config.yaml
num_hidden_layers: 11
num_attention_heads: 4
num_key_value_heads: 4
tie_word_embeddings: true
init_std_qkv: 0.0175
final_lr_fraction: 0.0
max_seq_len: 512
Each number is 128 + 32 x the weight over its row's rms, rounded and kept within 0 to 255. Layers, rows and columns count from 0. Numbers have three digits each. The size before them is the row's rms in percent of the matrix's.

# layer 6 MLP up, 2048x512, rms 0.0998, rows 1171-1187, columns 0-127
095:182096155183154182068107202176159180136168145133163140110151086087095054050128151126169145143158107116125100190122118086136141115141100077135118133127104108123157066119091130068133113131073146193115139066188175148179109088128161131201117122104153106177169100103147124160138106132096061166146095127114153094103123128057120088166176054110160164139178129188104122185121096103126100138135
137:149154160168156118104134160119118137104156167192118126088128085170153122132068107162126098163074047143116129150149152091165103121102102138201138161158156217162113122075111156084175122118161123100133110119117177106112103135136126189111082127158072156119098112110207108117103166146116175151122114163208122072121169162118166128142075131160147148139159150113147139118131163046141155143150
026:114167188163169206028097153165163103121104125101172097125096127147145168132133149091106122036089145060116067159100126123148054134099134148152054107157106139104190073139082114163192163186117097132134183115126118092095115198147138125128140138097163111099113141164122132165144145111106089119113141071134139126199139126113135113136141177131161153180153122151146176101124168138109115102113
082:174102148134154208054210154124166095187110184120096140135151076140134094130141152149113092186136155146110114074185157092119177145094068059101126138099129114133120211075074156127168112076095158087177143164166105087097102117115152097112117172126111160110097128114128157156145128136126120118118172147114132127134145144099131140162128121144117100127095088150148080141120108098122121082106
113:150141121161136150131120120131153135188094155159128089062059128113137142125158084142188114147115121140094109168108156147144112076109155152163102157165131158172142124166139065091178177119119071150106102164099096101193105150121133129096176176138120093104150128094125142109139104109094141136080118137109141162126119122193125100156142108095118101137111143099130064124086121126090112165090
123:172133185136109140104153125102104164087143136123111149174127122082076100077155112114093142103129146143101114173143133150098093112089139096130159150101144086119112105133192093143158177136172179081120129132109123105087124159115134096125179109159152146149152110090143141093144124124123105165098080138081113052143136173137162094144114135122121182179145185124176041167071132121142166120131
143:129142114128101077164153174083082149085104138174150093157121107136195137128123146154131108107104168119120126096129143140120180143194082125125105137099083103095144113086151090111136166116120144113100123122162104157055108130098134108107101131124118163093113159111117122179099122144084144115157098102114089110122121086095157159140146158113119169169092204138136164158151112088134104161127
100:137144138134143155116054151157093126133067153188109139059162141119195079146152114154126119095178199127123098170134142107157110128097151123114148087116193122123121108101197175110060159068096197108106161094157133106187109151057139069119188149165130110149108059111099168119138130143139118146181153130073156174180142153185110118131097216089178129143135135122093109086167085134115119161119
030:069144147114116104112149125131109194142141152127123112152070124141044121078154162147198129151129139125136078083138176162149158102128178108165100086118129080070170078175122119148188118172096191149081083089111151111085122152102086134121096124145077173112169179085140161086145091128192102085112163089130115140163186151132088097162154127118135092116147177147111082147165077161113162170086
114:092107105093188136097163149146138105151089085114097136054161140145128137081063112119158101130164161126170069135180091174060124081154175096076167136111213111187147120173099132080169148169154139142150160096122028148137124149114116105130084134082049132109148120160139185124140125159180139162111071165095143074141142120157152146138171095081135076165113105111103085107137165146107124117131
142:142094129111071134137159115064111135131148094168195115141109155153130126138092144168100130122085102120112134125135148167154077119123144155135083075133105094174127127128057134141101096132188081124126115139139116130112116087108125145134127070127109092133178145128177166167110103183122101179138127163135130153144128165111186138140111158108090125168138155143131110075108132133189159171157
093:113078115102140076133161117152158148085066134156082116128113091092172091170194055085159121107102113122146104165124124106083079159100169070160163157050105161117149150107168155111208111138161175164116083107089113180093110113176097081095106157114182160088087091139131114084131167107104094196144132105148139125085093082107101210146119159198180111080210122113157109099190108139130167108136
021:148069194062119136121082163102148147095134141118137088126147146100095159117120130129129103119141085154127161061130114098136070092122053158207085103154125065106168150127147138138110139169119094123156108170121121098113143222133140135143095173134180129076122123140126137131134134088170054121133134094124110104084118123135151142147143102112124142064166139144092089160116189067151172148121
140:114127137167107168209092151113104166104176168121072139125128117132134116158172096108127168141105145125153115157138148187148102075180112181151104170113179120148139135096093124123130084148103101104167115144130080143146125117154110166093114163150113135184083133139152136136141170111105127110167153142150163103110099095039132109152167082108155142109174164092128102132147108200147073057146
110:178160158101110087086168122088120133147157173150236102122117158141092174101135113094149146104096130101164088115120179093108160137138136130118108168135152173151146103147174162112148151128112119164056143139137158165089131132106176174109042105138163116133172096067133146153119099118137103117096105072122100084149137155166124129179095139093062124069132210085157100103163094072078153098142
024:129145187147138084134163116152101053182152110182118120127144087206119202115136114150100164106118146045121134078114168133133145115069109188147085164112090143145082106074128135129121168102090092106150162125194073144181139107174141081167060128193161149146147119080148122086139101153093152149098125139147102126105124121110103141155097137064115136158153088121129157126144099075106173149154
047:072096147089135130114118114127125189182156169099154128143131137112080130190188108099135148176157158127108125157144188148124175090069156089109137147131203094108166109098118130116150139153092138125142113124121110097111131142154155114168151114168143124168127143160124106112114130161167145125107134145149124106078189138098129120174100132145138125156111160128137134092108141086091139130116
# layer 6 MLP down (transposed), 2048x512, rms 0.0236, rows 1171-1187, columns 0-127
096:148182162153161137077076169105060124119116094098116066073149078150142113097137165149164148105107121102117103189182136142125116147103170111162170070101097082116138117124138166120087149115113081099075102142096120129076068072227121096091187087086102145116117145117103111204133188144144119139129104079129112132168161138145135097112125092167125148152172118176110193134109132107140116176153
130:178132149092109095084113076163165143113152120176177147112134128111156103197147104146133175147090114108117058117112102122167146101085152147106091125095158085192092127123132152171163108129097112085112164087144104161111125164127093146182166141158136051179107082140111139100158113143113181156106126124137178104153140123110175117122174133083146157148117127149170172095084117141118124173132
024:094110113112127159121104156154164197097104098127120099073074079067079068175145081095140113118165045117100122152133099149135164188112060200121126135112147134127163109171095135210132121188141136106164161134124104121154133149133096158152150124154070108108082068084112178153138122064086117069125157108130154120114185178114124162160098152088149154129123120083081121148179108137202166158133
086:124141131075111161164171147136087089136099134087149153122133181114098156134111166113153185107138142148139142148086129121168124095073113131139152129157162142145163063119163150114210180141095101132076151110106132154128202137095134164108145137117172176118140110099165160106092155090140087103122091124087129125134130116102118089155141134126112149139046130093101156129084157125153108138138
110:090068164174161110161158163133103107189124157150128160145123130089140129122129096103120142117132172120186113088128147159150118083165123125126159104129187135142132156077128114095135094082122146110194135113054105088159114126141123094144158168117155131124094169141122148123180104165071165125131105149105156128112176107121129113149159098155154135101096095121189124146167054178070067189137
121:129106119156137124092080160147107178142145155151174129044103112138103095120168128137135153109129108123180103136155132166137120146114099109129062144139182116200135154144145130085164177154098096106144165115143121085164148136130118092077097160191141101117109203121132175099119147163154118111137071119127099099138125168116113138171111119166129175116159148161089134173150190173099112113163
137:132169121167125118047131127156137114143154145083131082110173135116129086108173146113099113099088170114135122139127061101146119111084082193168094152090157149126112127086139108149194191185098138135098065103133102157151079099121166165154113130102098166113166160145148142145086161106135112083106134105124131153118111132151102126084158154208059143125126133138138170172066099082128097119138
102:086099084081147083177130118122154133158139141144178115172103197135080134103095107193130171125123113086047160106104125127151077120179108118113170108170119155161155095147117119118139057166132119161156073131115130133106084158172110126145134111133130119106090155093094127152066165126097153136075177199135175121184109099080132153085146119132085075158105103185138147119089139091109134154093
032:141183102113137148080131125135152159130095164103126127134148122077150143162114119083113117128122138076199139193116152147140153089159138104109103209118145123185176087167163146122100098076164166134174106104137155140129057159108132104161204150159107070126081082166090083120129121156144137073125090124143158168116130079176113184063144124171133134145133141081154145117058109122115123053139
117:162169138089144163197086072131191197147110104109161121156169117135148101127167141168142156155138093120112090180090096107133147189179081121134032143122154082107137141153178177081070124173068175085156183110194186149081135124112147137094117158203158138165096112102096073132080092117123049175180114163106143125179172077135100067175130145157151111138126153159136116159109107122143091141098
146:119199163115146127117168079093137160118160113166110102116079116165171111172138179155184095087139087117160102144147123177086121110133107091141143128158139165095106121139183139137172115152113068159073158137091042175126169104145157084113208143063130192133114155143132123107133120115083024106086128084178134142080172189128131145077174160108149130118141127163107118179202165066095120161119
093:159105146129054129163120177102118119102131105138164178132101060109115182105112129085076176154150137103089149119168101142162193099149075157111116088150111119132109042095134079083140139129161108147115205192164134096155148160044165161158119148135107162102153118103139104145146073131124117110107085094129166133121096159146174135178106118178091114145088147168120130116181116169112163083064
020:118111109097162075148161108141140169114129095179073138135098093105098090138096119072148094117118112192172152153146110116113106136127146093234135113109183084124151072068102140118203088125145072124093029147125165100107130151092069093118167150158113120134176113155203128176121164125172141154088177171147088084149138163130150121094070153188167116129105099131078149153151099100116121125140
133:139152108158076112103139122143075116118106115115075120131116156099154083083147177127111150165131105106160194136153137126149135175163114093136148081098109110108145111112059197166152138125149184117147145129172153151125091151054183135076142124147125214123129131175162166186135148107101121069187172108129156115079117171176188147186099109144133123164117136128103116103115099118143143128123
107:083101141128133108115175142127128095124105149128155139125140112158167114118115144157163074131109115183140089162138129118140091131138111131116116168102111121166136103151091103134164139144148116139093152144043217145182119116128141130106153112165132142047099176108155140101093141134059093086150089152134121098056131102122070098172101090133183141104166154131131117145151158116091160128115
027:093119090106129141135120102089082115163127115175112183127109174150116144068103217117141124126095041121083140132130189090138076135096156123131149162155122193111134206102089156181129169047115165115090139066139092141131068131190145130148126121111145041091146135081112138166104122123091108183102174158216140085117142129113195129101101115116134126110098132100120122080123116167157162125166
053:171094102116126140098123066128159120167125196116142130160186141124089101149106128184095111167088077129032134137082098113111138104080155145154137132141084143154105118183142106159103100170135096067146046061160107131152131134166130109123145130084107104100070139139123123128081154125086131168096123158123096157140102102115139140112114107101089118120241101108152152135151170093106140127105
# layer 6 MLP gate, 2048x512, rms 0.0985, rows 1172-1188, columns 0-127
154:172154165111176124140147115135114110147155085120164106112116173191097170149135121108154104182161109134137056110062110105082133076089136069126103045136140128094120176107137172123129114112110187128071118152129146116118129103125132173126164168152175126115106138131159160122120163116098113100128128160142104082109132187140157137073126062075118150114112171122124125086032096168159168146144
027:105140176160134120098131071181116131078130080074108147115143121105139180066140127079081120126130140127117149159106153159173068066172214148099180118126113113154146124102134116104104141110181127188142164156139121130111128119084183181149120152114202201212105109130224105103149140139110088096131115120122169154130075114142125123083093145071135085120108108138099120144152081050149121115160
079:127133127193179131141152148115155136164122099107068100171077094170130167130136165113164113124169041121131099097157152132081076110135134166139165178159181199087151099196128127158104119080070183095116112168186126113094147095090151102128128102125101069200147137088145132137143059099138174116181143124151098110104119193069166161129116123177103094158155154131094121115084113163079148155133
105:172141190172063122193172154139165176136125083092179060159133165140162131103162103164171133120129074105101179124140096132181145085125120186124102165083170163162172154155159107125145128085169143073110092156115118125115108075102104102178141175182102111161182158147129153098167109138078182076150160136143198129153118131167110105132068129156167137103123064092112082091101143175117132152103
131:170121163143200091143113135054108110154185093087173130142097124059127097094141145120103115150142100109123125136129120124111124119140181098124139156134146130078114141170119189126103127136180125092153110108113158142168188166148112110154108149141141151118155144111137134081181138092073179135071153128119130068088131123069124112141145134151134150130163161123147038155123116149138170082172
132:058165163086175164124098129125095131154182113108150186132153075134169120096096147075155079158185169189150108147162143044174168119150155156152152126124091101197056108110116163090133124107130073182129166125122116142106180196139096106114143071145130118151143145082135106144137097109188137101177112174149098140093139116139098136084172173104059091050151117145147125106149128164124119150120
096:187092177114127079127118167111126130137117125133154103134142183075164136104128136095146137121161161174053126103092129139175114072127169055126106118169101098162193138130164112110178060186146129137148127086202108116100133198132090105196085101133156100115129135101109154087129134168091129141140136156201106170115099135101157109084146141106148091152051130142096114113162085139117131185087
032:100122141145138145127162152116183156105149096124141179129116108112068154119143150141175143154152157155133092089165158199125146113140122161080103154178081161093157108159108157196138106168126159152066085104103148091127130133127110123104098113161085194132134133131198144150163063077147118160059187090090150134106137108141094128150151112031126128114168160158118158153162073161107168169128
112:166162132158158097141130047132117181118114139106150121137060152132149104156198104167155119121146165147084135059086107075119150150148160118129123117140114119109100120116155106105177109103064180100168172051133155082115174142117140104128077138139136195119113087117095096133119079130114080187153166107154077170165169117097100116146122180101127143092147171205102122123094103103209104088157
144:140139118155140148081138106113120151107165119120137126118147110095141163164167113066109123115071154169174096148150145081123104080173171165092139148044119094134125121113132145192145126142151173177133129110170121080086065113154070130140059126151051086161124136113151075160111097077127128108100145133166159147086173104145152145147173161170163153148161067053092131139109170168175075155126
087:128184118100207059076134108150047155112098145109083154168198184087129155099091105073125089101113134094141157200125156132088103083122141098134117112118139116048083147117163162125134107140061127110102096132070150060117138149096118144076110127112115085133173174077146124154171169192143131139078090136171046132147114114091178141146134148130122155161170100110118143152104108086127186142161
023:109165118180168130100138082148099154122125168160135141174128071129140174070128097133151105112119127123123073136079118141158066167139072133126140148147124147121087144075164180167120135112153132162139110155123105152166125130117114149083152069105082155119152087127138160143102101178097129133086136066096128113130151083152174094109151112087145089166144143142096145124107108204138159091101
137:148138167086146157082144140091141241128131106112085098097138127088073149146150171124094134128186150076102140077121114123108079115111111122104070062089113119113107146175184164092146143088108059157182185090151095126158114117071125111113135108122173000143176124155179101121103098060177053126042135158137098082119177137169083126063125100151127166103148115118154086116092191177141081125197
113:191110141135120192144168115078167143143160143180201134136111141031128158094108126159128131148144133088156176171070216141088156073138076141117097142160106137151101104190169156150159188105186141067182160071161125105191058119159170139182111133049128112127133169097125106126119131099139059100059155159120092140108157125103108144130093115110153113109101112100124119190154110142113118151137
029:139126116153111065154165132143119048117152141141153068088105094186155141110136096163134135151117163114210175124095155202130154136133125137147129157141130068117107115142122093135095131136148109147124166123156113123172158124139130098127080115102094116132103115124121151117110143079111154129116131137218097105129090073097110150133118177139148176179145092121146132103156129069116128113168
047:086158099149142094150099073126100147133187191123100108108143093038122118162106149141163175181161110147196118140150155180110145112111127062124109138114188146140169185111137087096098077091126181128135110099134106092123102147151145149126150164065142120117140157115103111097109126173178104103137147127143094079135172094135143163129137175070157147198162130143139182202148136126204046182151
146:167175151112094135093131122148107178128139151109137154119125145132109106149126107191150124076114161108097178135147146207134068096148138104094131174200131136144178148116093130145161106147095075137135125107133125138123085165163102072071133153090105209082117081114116121100156124103144091164136124088180125203189133104120077061111089142166163146151146158141175119166089149101076134163088